{
  "vocab_size": 3162,
  "activation": "quick_gelu",
  "norm": "rmsnorm",
  "norm_eps": 1e-06,
  "parallel_block": false,
  "init": "normal",
  "final_lr_fraction": 0.1
}
Each number is 500 + 40 x the weight over its row's rms, rounded and kept within 0 to 999. Layers, rows and columns count from 0. Numbers have three digits each. The size before them is the row's rms in percent of the matrix's.

# q: layer 7 attention query, 384x384, rms 0.0787, rows 0-52, columns 256-383
# k: layer 7 attention key, 384x384, rms 0.079, rows 0-51, columns 256-383
q0 053:467550480500461491574541527537517490514571486463498503446484474458496518525438529469430543447497491515463517500498433471485509547490476488469517468554430473593479525568521512441478572538452475433567490478487538516503515639600580467524474467449523531532505471492540520520491485506498460445467503464571485532548436494527483511514512486568461503451519488414521470534495504463474505570435
k0 104:584515543422546482581475508448446454530474533551525479525557476445462564536501481495464578509514472513492512495436501524471499500522443497463543455485481425538560542538483510510454531538519526528515499469477468492457538450501506469480477496452476465504480575506566539582530532411475484490563510462541521543543458491513490474486493555488508494545464508408546594528507470492468451447614
q1 087:392442426524509478464518503492524566478514508454511599549528481554542474530506595483454498514521514556489498528516532534553545444466470526490500488500447568513460495532442493470539427444532556491431517479484517481547500572560514552496435512561571477592536488464576463455525508506466485514470494484510488522447463466520500443451515491484432464539536481518493517476472493480480536551442
k1 087:414491390482485476470481584553548527574559490547511559546483483541528450496483571484434527485486496476535415558498512458525425532542492498440508585363573488516515516430458434484517490502503493474481429458531512502454515462501521499510588488517541546524446474522442571490484536474449564533484501485444484448528583501503439573499459442522537569478486433512494445492497450564521486475501
q2 081:404480520451514468446484476536474547422475520502544536505543472487506540493508482492616467474479484432498566521521601499465484417500515535511501462420419485442425574461508481508525453565469449494535507472500436526462474531436522509493513469539499495381542453503394498520452513528503496529511515553492544492500491485490553526465483461524527595477521521470489538518473549535531518594489
k2 076:523502568522448512447493545486461445491515491526464497505496505481461560499490374473504486550526459414441456443508537513490465555529485600507512457512468564457529453523575503531495548502546529516490510403507478511443492419607507452472465558496493482508497534447541566484507471521494493438500484495521461510594459488434474458505537411502499465454530499563467509583440464491587514522432
q3 081:515535452515527481565510574359525480592503484487562534492537486540521496493431546539472526557485499473500524570555486591504541504415435481461519538521474494448547549556507473502482525598490374473540494512498488491470445528489572509544510517452507474487447512584503482465519483463476524501525509527475413488556501502471470487512484499544456546455472487392479474493445544502530476521495
k3 080:516433482483483573518458533508465484446494583553533503553507444492600484567551525515563482497549483429443479481445555463466478569468445467518513524499497469531484516501529398533485409479487478504528447494495431540430475527475486511504502495543453496503489490460448524460459422524493486502482465510468491469485461575506447420520501487444537497464469460438534493469491448506515521488511
q4 086:519491499425506572491404547499471453461408549494450451502547419494514467557525476538482497542516478534509522519514441468497463559506553593500467514542480491486422445468501546461504532542471475422551506516474481482445464537490492514526457499477518512548509506586477504504517548481422458460559466497496543491475487418476508484423521496515550479491438521448529540545559500470539498454501
k4 081:524478497482614513467491480534537515541471477540459462510477538509498496445504576519581545455528487510537526482452482519545540516489461478442500540518556475526430459502508476506494551455525554538556518458461501507519486487553417486508488491500457497541513536521473476546474459487581465531494517426515525468519506415486483491537490553513528495421502486570490603460564437485506423394491
q5 089:425423457513531460476501481505494520517549473552506496517507458513432499481546596531454508530534536483541460474484513517487539484533491509488540484544484519470519541487522493476510438494513461479446527562516493487568505485483452509587578494476533564571486498529490534443513398590480488483514500556574476458528540490515455597518502487498424447505456516463478500517460460435462527464476
k5 090:455483512498478505508507478498493501536489498558398489447439461520504539451522569559525437538409537563450475568505519486570515448469465546441484499507495490481540526551530516489501502503470455500454488521542488529494449476490497507406477545550469539504426432471568513537489461580553519459491449553503457507533497511553528535537488438475512543504512512476501452483461530448513538472496
q6 091:470499511564475522491451495530539533488596553433492514485514612461529555503502550499440508436463518451536478470537511493532465460494506560493479456528478520485485476519566538594531447466558488478532495463485514519511507486472485465440507478457446476513564514553411464461474442570503462537463491531465407459525478446519444469464504485519536546553489474540489480464537454547484495537464
k6 080:482469521536440465461528549513538500521454476572513577466471520543511487501419477483494435555478567503524533557528469487514527470426527508562503464570539493520439569502543569463572492563534489471520415586466465466497467483531578527528530565512515496506518506536477513445466516466426562509538401550485507463442519545513471534517509516544472413499504534463495510496458543551610529542496
q7 082:528514491511472525544435462430486499512456520478524499498538468547590517490458490522490403509534529517513517478541454535537484542538551511455469533512509495476456490469558474442553487495459541479540504564528465522498462507471435536567495504517524514524471570512457533546419537538487564510525479544486533496511575547563470471558533562465501528512556500523517474559557506432541553500481
k7 078:472486463552535497463473514514445473489530497504549518486527551477559481473482509504555527458522472497480524615546482462434504500509556518495571507423499511501568447437456527510522440442476415515429460448534436513485495503537487507494450558506475483447427435512393550454455482510535486487523594487578451491461461556439538511529452464477469518450471521530532504477503506492486484471354
q8 088:491513501500476426563536504475503475504523554462522542497468584523491575467441476468485521484497505461505502412440483519485484544548464531495502469530537392488535499548554497495531545558518517418544461497496514477558550499444486559522501487503462461454501492493408479458545468569514413519475475509506440526465447538522520522499462511490493457480502484515535417490461530509456489464480
k8 081:500569555500521513434532508506467510598548437507441494433449567557449493521507400532475565509521445527465567469517471484568465549506559465418491473406449491505504493508560528589496405508483552477517520481531510533439486472456487471436587465550421505486539450543540478493477494495436531551494524554526506442500483507418523511528490545539474507445529516511533517545541405572480479512542
q9 089:500505503481538518516411477473465454493548467489548509500545554465479472438514487465483513453501505482443464431410577536477539403541499480473514527525574490507566476494509478516591504532509543465500504486458473477443408501557487528470503526461478470476441482514442478536513481536468576488491415542478435444520550490525489470508541453509538552503497511527504502473498423494516478500489
k9 086:598431473564561534482484522580496524574542518537422455503495481512517421485471457491504529490467563454515430451559470464593547557534530497546467561536518500524506531559529458520522487446485450581457594469483476471546485535507412526492497496509549523503552515432504447474455550480540453444497555516526509479488487474533494477504437461437481480577467561461453441495454443436536595529475
q10 082:589553510558512507552527579499461467481425540486478466471523463475477455537572467517522457467559492423449469495462432500522508554536561572419516472538522516512488561539419437466482548534560502466504502572519518529532519537489493452494499474468578498563532502519445575510568529510443436493560500565569490500506515495418496561455463543498460478537507500447519471527473477565481534529517
k10 082:501483548493532458538486424502483461503444462474495505420564534541478578436458533512486583481471510409483485478538492479514449527456476598533439517467488497527535503494482467497535547575555462526589593500525507488476450444545389465490489469480486501499512527503496527512513464492492455411499481533480515560538526493587460559548432504428481510456530443474509508492534509454443568501508
q11 094:476500524478527546431546533475576400406520529519448545488476481452505497547514504530515540422438459464596495456529467500512502501475555533434551477524492467490474522514536472367521488532525502511535470498519556537489495471508539564461484460541509472505500519476516586556510488506540506499469454454539513612508507545544471580476504435554464476529484574526492476592469537517559466500447
k11 085:526469535477498491493500527430488548507427496449484563470576553530489429541442602548524587482530520504420562516505459539513498525430495442495439445409472540484528514537453455500506468565543517496463496520552579466411574555472550578543546515481498585495428483496548484434483553507456474517468485509457499439499519446492451492499496439454567520551501460488498430418562485415534505462499
q12 093:550513549555443456464486483458529463539490491530547510506452464439500548510518517552531464506494465490477451505492595476485508463499514461516485567525423513524440575527389509481460538452495576440537569478542463484573433512507495532519480517465448518470480440451396516493558486510526463472512428428517470553489505492443460478514510504464447521461440491503481467514474474536449522550500
k12 087:459447415540509472489570486504493548381438477489574511429520502547487521521522471539511495510392503486522485430477476516527423537531494568502511539480470507482508463434540508488493418469436529493500520464509468492504546513518547522493479453490494498495650454467500467507474494515431524563541523474546502514504521480497469508539454475448570540525462484520561493448505539486468535524541
q13 088:514554432571449573509492522564431590532523502516572487518526422554501497556473517460541496435549454502461469502543590493475474563491551540464475564464510459478445578544488481496475451385597536556449549486521471484498495476448470444430453564526507550502509477494501536546442471594437483476478504450477457488500510487538522444517421480509582473438532525452484539455448485517514463512480
k13 082:536524512456508574424486553510512463487508517529450523511525538554582465554503509494512484471498449485527552487441510475519507491470425570500541528536516511451453447459498558438488501503467553564471530535564459523475476461476464498489439474502508535502483484563477464450406452442481562502532466528466467491541572529523501520493504541478517581471510469517450528503556498523549483455524
q14 091:513457553509447548529420475486479504506514430533500552519503515511497481461543461571557522539507545491539516492537529519553505479490466500468512539532523535450561394544490447594590543452526536486483628452506462463462523543551500438539434527548462508511566497565554545464577506477456504470518525485453482487502561527479550494488464496551443480487381483471518496452489502494460480474525
k14 083:432528450496604442512560453442491488520447527537450517525480465460540516584482521480550464554526478536437551481456452553544505525469501537499498503457477589532509512501509507542471509508573487442503474513443631483547550529495452516512568519528494485478508558529493536558484557551485597490594587411495519467452466432525467513464463444509498529586492504416534473466495486544481504548520
q15 090:498547537507511495488554495466447557581459519460497480542540562494448501489474522423464452479461489606450512511488513553487512547438511495541529498480475488535511481507541504387539444524531571464429558473457479513575508520500499559472470477531601524481515493423530435482468466472526518506490507466483496476510454542476519542472510487516480461461562499505512537511462504587531560457523
k15 087:488495505475479455514465579581523517440480520512514484453526525473452543479531549427461541567472464505540435429507482575491495461439548483461454587445422490491420478480425483545469524435524477490496536492548497522511515521524468535529487524571459493546450451495460482552463465471458505545469498500457499563537563481482583453502481479542505501520475440528426476557498547476543510526471
q16 088:583486536543480406486524523468426506457487554528554549506448567475424607476502522464481462519561517501510516472466429464527516509488514503513525507569526498500444450437561483455531480494532570494531515467484599609501435497518545549543549457427443536452550484524444558495503495458438531491464539485463507555537433532471484467457535472467487522456460450430500543475543539529449524494466
k16 085:500498519525481510523555504467426481481526506425528509537498498502429543491523507459550538526537527520463507487480518470437503489439530477462526447471485509526477460490513504539620509452526484519563518464508512446506505471531517527488522466474431490530516510434540437481491518481516405563546526505521475554576527518481475503470512474463526432563479477520515484585480479563516522463534
q17 087:482584565494522526578517508551455404533543486560489511503498456429490485478509564488484495525439505549532555538524550531532494467442446570533437459462468534614471550514493475473457452538502542464467481549508563469446474535514548510535500533542506507543471513458623534528450494505522541459489483486434414502501427479487488519468487489466484495466493558565570496483531540540486452510540
k17 084:494467537519474507509568556444486485440555440500490532506476550512481555512501549511468504505446501515534473561471445476505556528500516429526529552486411492476384437511469494489514506567532542499486499490504590470464509500491616536575437448449506482479475526533575495506491458470525522538512511512490536533471502457509487531486548539485579517497459477574479533465455551464586476566450
q18 098:541485513476513508493534492556546509563479513477470566442487502479450499483477558513481484532461483514466435472494526575516565460463472567489487487492561460554510404486524500548472459557535480555428501490506526514454496547526448525412621506478489488555501536477444523474524525467483567529500497400442526511482471435537490460510450511471534454495513563560536589495512518401541476539510
k18 092:531483452543457493473529422560503501448493482442470527421524483518538520464509466542542508449566472417580495482564556539451575510477406494585490555489571491493538531519515546502503481531537546486488516556446498467541499478533485489487450544530473488437482466500446463551525549526433504524455508539520428459444562516520509551461455582437519496547506444482510513500532545515475503526482
q19 088:558493473562514485502544450569463528478523438538485491511541502481556530466584522530494539432447491547584566483469552433528502478491433541455496499491473492574537538587498457437523496467484468490452476470473537503470486462515511432450519450454453468521492496521498501527515548496511459427495508531494520552483552476522468518492485479464476500483579435451510520507508488446509455528504
k19 086:513512484549510489450538501503607482474497517461427558487547576488464575481482440446499419523462500494460480513495428486487508468504537499556538485527478435454513488505498551560463497501551554538556502555460492512486491422520425522548487394505523567520437468511522577492497588484591514488501543419517527493530540564470469533481494515505501491530456523491522538485508480436536503511530
q20 087:548439525517515480490514549490511621443535501549505481492541486446500512493507523450530541488487498510393413507511548465461471531505467486500502552406453482460424486556486414479505460483462436468474522519529449432503449499553551512535499465526501530506441461443442491535506547427426512517493453461490569540521514504532529480490530499411518478541516505574510510499499469397527534568471
k20 081:482538466545516532486445535489542477478575511491525477541390512465443500565532486454504510525499411557473471485509494492532465472474544507592494582536553546514535549447515484506487519489477537431537502528478496522530433492480510562504490590546498551526514513521459429516498468563453569527453511470528486522455506479500504432536463552521521487526478496447548471509504526480458512522554
q21 091:507487553498455498487509478491458479467548558495432491544459476475452557514524582465525533516551536552556483439559526479438578455434409608565491493506527580490440524468469547405524507484527529599524539498491526484483470449432525514504482549414506561433524499493498541515475492449412510556509484554553517499491487496473458511449513496451545505509491539520485461424479483500561502425506
k21 083:510474485462500551519531493504499508476497572455469522457499489539502529497431512545506423578494470477490456414495537518561527486448478516443459477516495570576440492540488440520569520466484503483513444515519623481561561487464552540506538500514452451551463523471509571530443518510519484544455452466539477488515508603464524522483513484522547480521485500453489444514517517463514471511479
q22 084:519505455486519476557479509533471571474507535536524509442532492502467434508520575553531530545530442441479497469495482473470512458514509485496528509582507592475459515464564473500537484513441518467476433505573526527414485545539504471544502495552505520525463464588501513454614575456402445527490501487463492465530547450541499465409509435469504493478486513495537536487468505506484565571460
k22 083:491481516521604553467502464500495488467481461541439489476500550510569404499450563558478517449459581489504434432549514484459442480503551541453495530519475474518472425556543499480529505496479494479460540528547524418583508486542519458548508512473538467588514486547499482491521499482454495520549441582563438447556537530480409550529482526474486558554497480533494502593516571448526547530441
q23 090:581502525419508528541543495497554468468491491505482533485588510536475490447457458447528525443549546526403539546453538512445500522502486486436525491352488484547538524482500472507533517500529505510535443551522446516500539449479477440458515464563547491541466489497535492521485467492548550463457475518424533446531523530495499538520514487500482485466506492514619528467594427494496434536465
k23 089:457506499460527535529478453500509481508433456431520599578511469531489487437521412553422504502454388492528471483504535473504559530507492500477502461510546490459478583504500471568486506519460451545507572485494468493412470545457529530511512505474544534502474472543472483444441500452554535510562470528482456462426485521566495589524432466518495446454508466479440516473449500486507511509598
q24 092:504459469463470472501500541565545474548477488518444590546543508454579498515529435475516483558602494500474556525491485511459524539485525579538516534518492529478538443504468486488461476486559524520400457450498483516494517509553519463487533505534470458497527547483527435530547473534448550423464460472509558501461479487506536483380439445521519459546525569537525449520531431435534515497466
k24 086:478532437482549497503519445498496511551513548503413514479464506486505479578548441488436482485461512550549493535480552468463485557502433493560434505501531594430526551576529492481537456495511492540551525428420499415556498482531407464458488461434537446499499438551466482549515499510498409559507530471477470525426500487478553534521518479537500457473462475519501504518471542493557492547464
q25 094:448492538503568508508460419548443565509503552523486533480542522541465505345394533462506575435468454491543481522498483478471509510477515561471483574528536501465500456462527455455545500478480510486524454500477520482544581496563521563546447513505482481481499529536458492457527494478491491521517511513516542461524448544511531536501491487467539503474467528503513474487525589463505478470469
k25 092:530503444550438486513517479488487525597522521493487491498482516525456529481478582461441489502505484564455505501509459513517581522452530469578488557452442465518437538546494481510483507484474437524505479533623490494478505542500495527472510453532511490468565506505452530489498508496475520468554516485495487438477536532497523475533452476541512551591467585489468474545554479483553615542445
q26 085:497489389537503500498496449561544542476499462507491522487383435569544503518488519484468533504449450427468467542486448488495502493558541502488484521502502549469540490459468468507539494507509571480412533505500476557599488480522539501525516476557533487474485462558485544542468504564492571490564460544480554564549496537491450421455530517478548549433536554496447504440492529450493502509420
k26 088:423453519484493433499580519520492529489546453496481505486539525474523486468425530479470516583508484482534502488536545539474558459565449549504565532566557550448476448478521481483521560432458485528479498530505519463438483542494468501450480568488451497436480524590487522553414472428503439597492457442504437548436486500502511455532567499426510571525532446450489491490537604457449539487504
q27 091:488431481465617482557514475562541494500492508517441536437503468426434468555497503484436508554498498440525571512445500497490428462425468542441456478459507537435522449460498534466503535452417552486468503464513460516488471535567517499441481492516433431448474526491519446454464517460542416516513546515529524561523459485469497453442484447537485500569449574518566500486517551490471480479512
k27 088:489550538482473499468497500542455521472480491432529455453547482534433577499519496539509485565542433494519499397479467440495510513519510434477468529517452534538492524451497465505466494512465451469447529510424497535459509455528513500510503548449481434501462570481490514534467453476535515374542468417512470543548530522530517463513487583459530469521478499483524491542435468474502523563549
q28 089:524528495450534505503515478552486530506430430470482500520483526492477520506515491527566494539520497506489455494481539486504496511449465440599487490517462528545413508521462542542514452553512491435437526599461586487518450525513487461478542511528473546480502524484530505494568513501546515554524516511391471474557497485531532532506478479527433499528491527520524474538568524513494525535484
k28 087:474515501532565488549539541507512507499499552530460457520518464452511462544487529520461581421465514474507466521483513515552487503436484532454495514511513482447526486527578490473476489575459480508484532537471600451523426523490529548521423499546495467554440510438497441545407530487550510508551497509482511566417564551539489503475556528500477484529506500513511523487481539436533466497493
q29 091:516485452576505495512521428398554518517442514506518452551472488504497485532486450453525454494530452493509544476471494511520495557509533440566522516518527426573576516552467545470550560554488500511537526523479473446436496520516491481501469515479522529522481483595493461513445524529518454495555433535510542591479547487540487476519549461481515477516541468482490438514481544497529473533475
k29 085:529481538501423542504473454474532434580524532476493547504510561469506413467551509510550544495490545532497414484460524558453542410487594478475497535507509442478489509557500485494507493485501584504485505504485506571569487560508447562542451481510525487492495563539411442497509513434467545534498478491454496442456499571561458482567462475566527459513553473535547460465458571541384471516482
q30 088:535390537467514553497560597532558476540580571420546513494471480556459411520494482545460434440511462460603436497537493567507471508537510532496538534466503548472516524535427490460456522470523506502543555474470432485427489531457516556512501537468496417526499483493478523494565475457568486539562545479485492425453535454538431494428575467476539563469511399527481447505459572489516526459478
k30 087:476478516560514455510560509475543515489438440465481501600415461554560529604513550485554455531468626502609462451467499386494501489438528535487562447438421448490566520590515489461473511492500547501496485460566509508547514470530476429491493525449491516494492488512517565464498463512505427559497417530518522391443499505463489489550504442496480536520456415448520462458473512476462492498464
q31 088:466516470570516476535533514446486479468482543517529436517484513548470510503524461461468450511427455496438521539516504481464511430462554574472496421470509466485476502469482483542514559541513484472536469466587471520415570421558466426493554536484480509477548460590506512492466510538464498441502515547472497471572442434606447488561489411467461507489503515508491430455539480534476490493492
k31 084:542527464501523503530477461453497440497481442534461509480562541562566516423571469549508554518502482505535467449520397466531612452514444523479497515448503435500518478506470511503480386497579523499522475448482457490542515539483483455536499467447526528486553494479472533474478475485550469472547447473546431502540547558538507517507431529517527527482481508467531662467435510461491511454436
q32 089:548488438554579562518477495520468510507480499478524493480519543488533470527451510514485541484609491502493500522541465455445547539482427510535488470470521490535486494436502547443525483448519495561452516507501531500499531519563530502559537488470509526450446483545475517409548502527518548479518549465470537476472551471459464490496492548519418429464436465518483497471579618527480537535535
k32 084:489478486459503449517518466486587499479502556563515526475511482543490514470495389508550544469472481487552526543485541516527480534498425528457463485555496440467515463389518512539493466491536490506476543477533450515506480541456453473473540571528493515502532466523506475463510440461498477563483499525521497568476481479530524527465559457487509471607557477492513449551534484438481502533490
q33 092:487437442521510479490549514528498538456517487461511504513568495474508506445532551503543482588465530465462544510400429501425497474537459499523472468519485500455456468462525447474474475453438516533520500485549519434484544565469454455509484480470510512433522510531547440455521488539484526585464515445504549416485486587460509551546506483504520505491529452515539494443470479518513550505380
k33 094:544495460439538542523468475493455469485497487526496434511528463541509489512497503448471467547501448538486451518514537479483549516503494545438573511515504484522491513540515474507409493452527512541578512557486513501457548502478511369538543494532485369496541500474555476603523545477461510583535448438524432558582485492497481503398460555504544512543507478461542508568464536460482415466518
q34 091:559510491522487480455508506565539542533467469497522522615552426557510535542441487468519557473534492481528487544604442489511564575497517506459470463565495518453451484478460483524450436489518530516493500411472500472476479528478513550506454506495529451505500554596501444485491545488377545575522549511489509510579479517530528532468529549603506511429549542540483489506442518519478530454468
k34 086:483539510462569495501469476534460450519515466488574519423491559472480494475578446413558546512538411491549559471470513488539513482494508517563556488486478487456446506449513581557437408527513545546529466493529480447459492496499479453483468551480427501471553540555538493542511468547459527491548499517497427512438541441453472440421536517511507494531469424499456510520497518489464433495526
q35 094:437527550543514511516472540487486539520493457442493570480446619543536487469485486484479469510530485469436548423607501477467506549468468502446545530572474494481479454468434454526453477457508504484475505482491490482521477535502499450468562553452499521591445492469521501522529418483542544508578526408504493532552482434493527545544518429528504466481459471460456555430463531537468492482554
k35 083:535511445484546550512511499496471538459544604519501516570506405533506523470533552549474510561486523492415454447476524521544518480533472544487478455517508549551509494524580441586465472470518477462526509557526470515594491468512533534504465540487512428470504525569548446460546424493501509527517450503531451533530427482481472524469503467472512501463533470559449494510583551509474539495550
q36 084:519547527512455537447474607535498432511535475455488489558427484498519527526532527561550475544516549486431483485541486548607503515527532446444502474498506499509574453498510575399517518594472555445444539498476481500489453506517490534511407477501511545547559487491517544492484425556528473485496495482422505470488463489485500483516557518526497482544471482494474495489572479505394531469552
k36 080:504410505502513407490573475448481480454434502476480491532486492492513486463449497500540464534478527506555446541605453465532567515479535441471503536495497481587532480519489521505488512476496450425498466496508449505537461469495503491457503511437500500460504539594514531524532569469487533521536503519430455529486566471506558495484543501463407559468538457569485477493541527428457529476486
q37 090:500538544516485461492467500460545533552476554551507452419471535457469460555482457509497521494569515495497450427524508486536566594525526467494506553518573497440517478500511425520514488442491455496529510507504510514507427533488511462598530510515472512438535512513474502511473497453518529478488484446457550493559513481440440508510452475436488525540543463529595492460496497473498564466505
k37 085:516545530449491514511461517529476466528461453543499480490445460491471550504481489523509567409533589464463533561532589620424483512553546561534529464439481524579554497506432513488522491476454533456510481508492470512480529526494512499503486466471500493514528490505498532510519490488415445494524508524590428448505505570527446509533515441447520385551519461537485492534512512586512529502469
q38 090:474530497486493534536565567516507452503480543525518427429523485557514456446423479493491461581471478481535505466507530489505497538466505506442481529520529483432522567546530425522496486525487581489487513527478481463488500531519500481584560559497499473473467545514480441517511500510476423481472431447575502505474510518367464551474443573477462502457432497536425523427525513516549509553505
k38 086:506488497490470563549570458441527403498475515506511503523549519574512502538534546431539498527511432499499460467498570512596499475535527523509464517533509497535457508544474455525542498514486504511625521463585470421548559521501518486552483461508473546438521469476486468480498504523556439482468486506481496504559443544471497549477458552451420471452458428514599472443531505525554463481504
q39 086:459516493526460494460498421534490473449588462538441496474460525540519530486513506508455489433485537550543466492559578490575513427555533497540508473573439454548493482463457525538509486556521510544508550532475554496443536506486555465501468503506519501506494401430476553462540555444480513469457500399493485453481550463435499448491517469420526528438541553491526480528462432504535544475506
k39 081:564496484473486504458500524549484499477492476501588453427522527423475458457559494552514528536503555480523513557485488518497500512470534454525513510454480565485486451491510520443530491529490492474520484520557499484479528479536470475516500485523540533548569524458483472456501426518491488439534498501477511429538492466497525490508515547502477507568502584495508465498487525465468568470486
q40 091:477498524448548443516498514526489491439404497484516438478549530467608545558501496478568462502539471497465530465516478524509516528475531550558501506544452538499491504448404440466482492571456472460481522489489484462498468506517524523419509502451421496440450527470530560436579452475470480531470529559435507487518529454556570489445574447499524517486446505491568585452538535486556483508481
k40 085:558477474458515448466560447499568470491507508472503488538441440514554498509540442529485488547550488522478563495477416453457552530511509475501548469436475531453523436533487497537503555479496571475533516537441561506465567522520477426487515473545483501515528483465501449571506460549495542580505504486569483499483412494484460524467505468445529488493497506510470455483520478461478500504519
q41 091:506546454561535495469469533511455456497525487438496530546413514510520547553508561477497474531559541482431537453445463497426519458524464493525462514458460518485443481461521535470508488463538446468509533518492539520464500514561516472499533501496540496509442430538499522436425505521500509488593468460495472442462462430503557477572495471460490503392563558425477489522536479542528442440501
k41 086:476491527511503562458520549521464466454502435481478456601453495470569528441549501534512523509509507487462463522466495493482455449536516444519533515531498518429544526508506527531516455493477492401514615456468543450533513526510527539494493485423478466533493497519507546511515507462520497505462566504552484517413525497483448498425541535514506439507495521519515544529470523451521358445439
q42 094:522473498538508546534493526440483476441569489463558458468525483520485456539529440488464478527556480418530481419419479532456467519501436499559527510517475555451484440494435515479491527548540490527512526482530467514556484446500507503529494427427503508486537537540506463489482430450423528524467573523503445484483474557462441566491451512527516560474618455496561492525450528489462541487461
k42 088:469495503490484498495583560556606457483477454482459438507472499480548503371461572480476487411491523510528459526479583456567470490405527517422527486489572441564460545510566530483537531430497487504533457529534584555478475500515486498482478563566562508500436528439483550463503564620450499444519462525532528423523544489468544467481426460446442463547475412508518590524477531554490503496466
q43 095:525484481508542489611516479452475538532528480500495540485470549529561531471540476550456533434525498543533515506486536473433451510518479520493506539469512567495487587522513530517522541500523428493489511541480501494437539469463537537511508511490505470425565466474516483517478560557526501556447557532462500486433507450471508582443544503504405472530464506376469525472547461557470408518558
k43 084:461512481460402553498505446557580471573534534569479472518552567455528456510454464578561535504444454451482547520471570540540543477501571452443536465542393459394457528522524522484471525530507549458430486476583406535503416481486500521485487540487523548466592461479535537411508549483465479416531382454494545475481553524586513573495515465576507488490515483474481526600479543498542487503511
q44 093:556505479466451489529508474454538525554454483552544517561543553473514501465519488504490482472403495542498490525576451458571443501447489479566529512436454517524484497540440563439511531510587501498471535446527473501445525520583593413527546475512497438577499508562460567504526496552493482505499510558486463502490501558491507535532461551497517539481427501531434533523494451456461530473489
k44 082:418526515540488485552492517538569465489512451516520536511493555521531400534472524437439556551475503517450529482460452485466468522558472499518461513519467434459443483483450456549444499554543481501459499477506466574527460536497435466472511515542498477523504463506441467468460485540518469536492530501423522485488527501497534517475509521481479481521401483415530498437499583507448522523507
q45 092:521578508493488486543518516474426532517510506559421488452553461545493498464486526539516511506523572478484541532609487478493501538537476495475469473540477494450436477490493525488425554497495446460517458443417520505553505559497509568502561485475475453512470577495514471511482484479466507515503544541487444518493474517437545565509442525540447461499466540410499459505476513396485500549488
k45 084:474485467429459475544540472480544459509510551502514423510504539557447551493504492507478470484491480482460496482544528495507536525501512548461467504499469454532527519529454482480534419667566486449575467520526513551442471559453491579448485568562502441471510517540517497530439551482522438463500542465595519534554467473502470488561515546484464431460522506546542526516486455513503463478494
q46 096:369569485486541448512433452455512528503451498520495514489499461507478505535494471575526540522514518534480532494491571570502550444521537536532490513507569479485465513566437520587529506420465465471532512454479489538464501479497470533524434560495532540500511467539464484489418515482493505432483526503488513505490547507482445460497519527448514513507450527513534513491527525481454460460458
k46 091:501516585458484485536533575547476452439513507472466453500544455451506524407523491486485535435553496511505449453460498557438548477478466488509490562460591468424468531557537452541436523565503486422524478396505436468520451446548591433509558577473461470451494499500514544615557511527480489448552504539502480415490477499507523503518548517513552452579523515481530534499468461504545547417505
q47 091:468464504537574535498507464544458470486527495518516496518511522418503491480442429463454482524491458480550464472518467470516429417426537420502502524466449580512438499399540488507514381486526515475541453534522479526501495497477441506474552463510516543484518488424475484449532558627508537536509478470532470481458472428478489473533522436522465464547449478515519489569505494452507440497435
k47 084:521451477529418474532464481572463480469497523503559472526460483479526494501506582561587494524520480520443581453405571483527492498516406471562474473536503508552474528464547486507461492493519509510521563505491528486446475533454559497513463502488493510468510479463512476491505492495525514573457564511500518520531474477517487454489450416533495606542478504505509537565558584494450463485510
q48 092:491465525503464492536528534499516508567561473480550513426431553548514431534592487501495518469470524549562479488515552479559400482431444537474553511470586448536483438477544493418496564500579478501503465487508531518499526532495574486476475481536564510556506462492547524457534417527557433513518532517429506474511518506538432481475516459519502580488494459485445529450526562489519494503564
k48 086:437525498551540466562384454519509460497482484613513488539490505434543527554523493533424505495559542469477459585440454486522454504547484526452562477432600490527526504537554519487446480572584506462611561567459518563517519509481441506492480576546508521526529523556399577431494559555527513516489512538452567502516465532452414574496506512503510504454418509485504477467508519487491456476563
q49 096:447466489534504528416463487479542475515501514559555478512488486548499501463536450508457454499439526497424471505483542530475439490471544570542540478495487449506535492545545549493492505477487467542478559534523505489547452482549552492496558526524598497507457541434510481530472475593543518478535550510509458478478446493470466545386528387476464503467488477553510467483519515499464572517478
k49 093:547504458468551515513494526538498513459488477469502455495469568552503546526517482502507592488480502496473491463502502423389444482558458467478591494562527522581465514527444460547463513500532481500483511427429505471422493477488529520506498432515500476520457528507534530521479516455474552504476524389507551585492494452460472451522528518475469524531428526438535547509461504501459507534476
q50 085:477565497540516534463499504462483548430540486473560574494533547503511445539496478458547471485549483487545531562505406452426431479528552495472471510420488496412471568456477502562386571371611542503448533484492457490507487480489556441550491542493493454492496514574487488439521556498476530469511553494514518500525556487445439383503472458545410485514512481491481463463525565513540474512558
k50 081:448450557526471551462426491448485492487513501534506501439511494488515510534495467556527508487510417496454510544447444524443446521487485537503512484499481514490545519474466439427498515502548551441494506633429453457519497454494514529424491558582429536489510493507527485520469482435485513531482449482507473558475445492539417471512501562560498486534544532491507534519474474483539497559456
q51 097:553504476522502480480520476443478485555524527529538469618460561529555491519516520593501474500458460535509462487491577640455459509504514474497570466448519514502510492519478528459593493537567465467495476483462524549385466412465583577517499460551507424491541514538479464470504570469482497511506530577457449514505494408482521538529474472506529578507482447490542459432517479472471491506549
k51 087:467459510519545506450507476466510521535537499442426522536567476444461492570509532498527435499539554520519521557547564547560541459485503450541558476510484509540533519567519496561476491560596516495429480492530456544383531563498462419524532442485506519498460514544502513581426464616575406528531500483473516523483541500576453440503462492523570477448502534550502583515489447449514475515564
q52 092:389486477487498576472506518601522529521511500457537445505566426448540443494369452501520490468518539456516460456472566569463503528508402373471546518462452443494511544553512585526477502442440484496563509469507514482453467436583488487554500524456609502577463441426451561553467532503511544417524502533577521456482507501497524565475530552530516491539498477492527446558511500460502548497481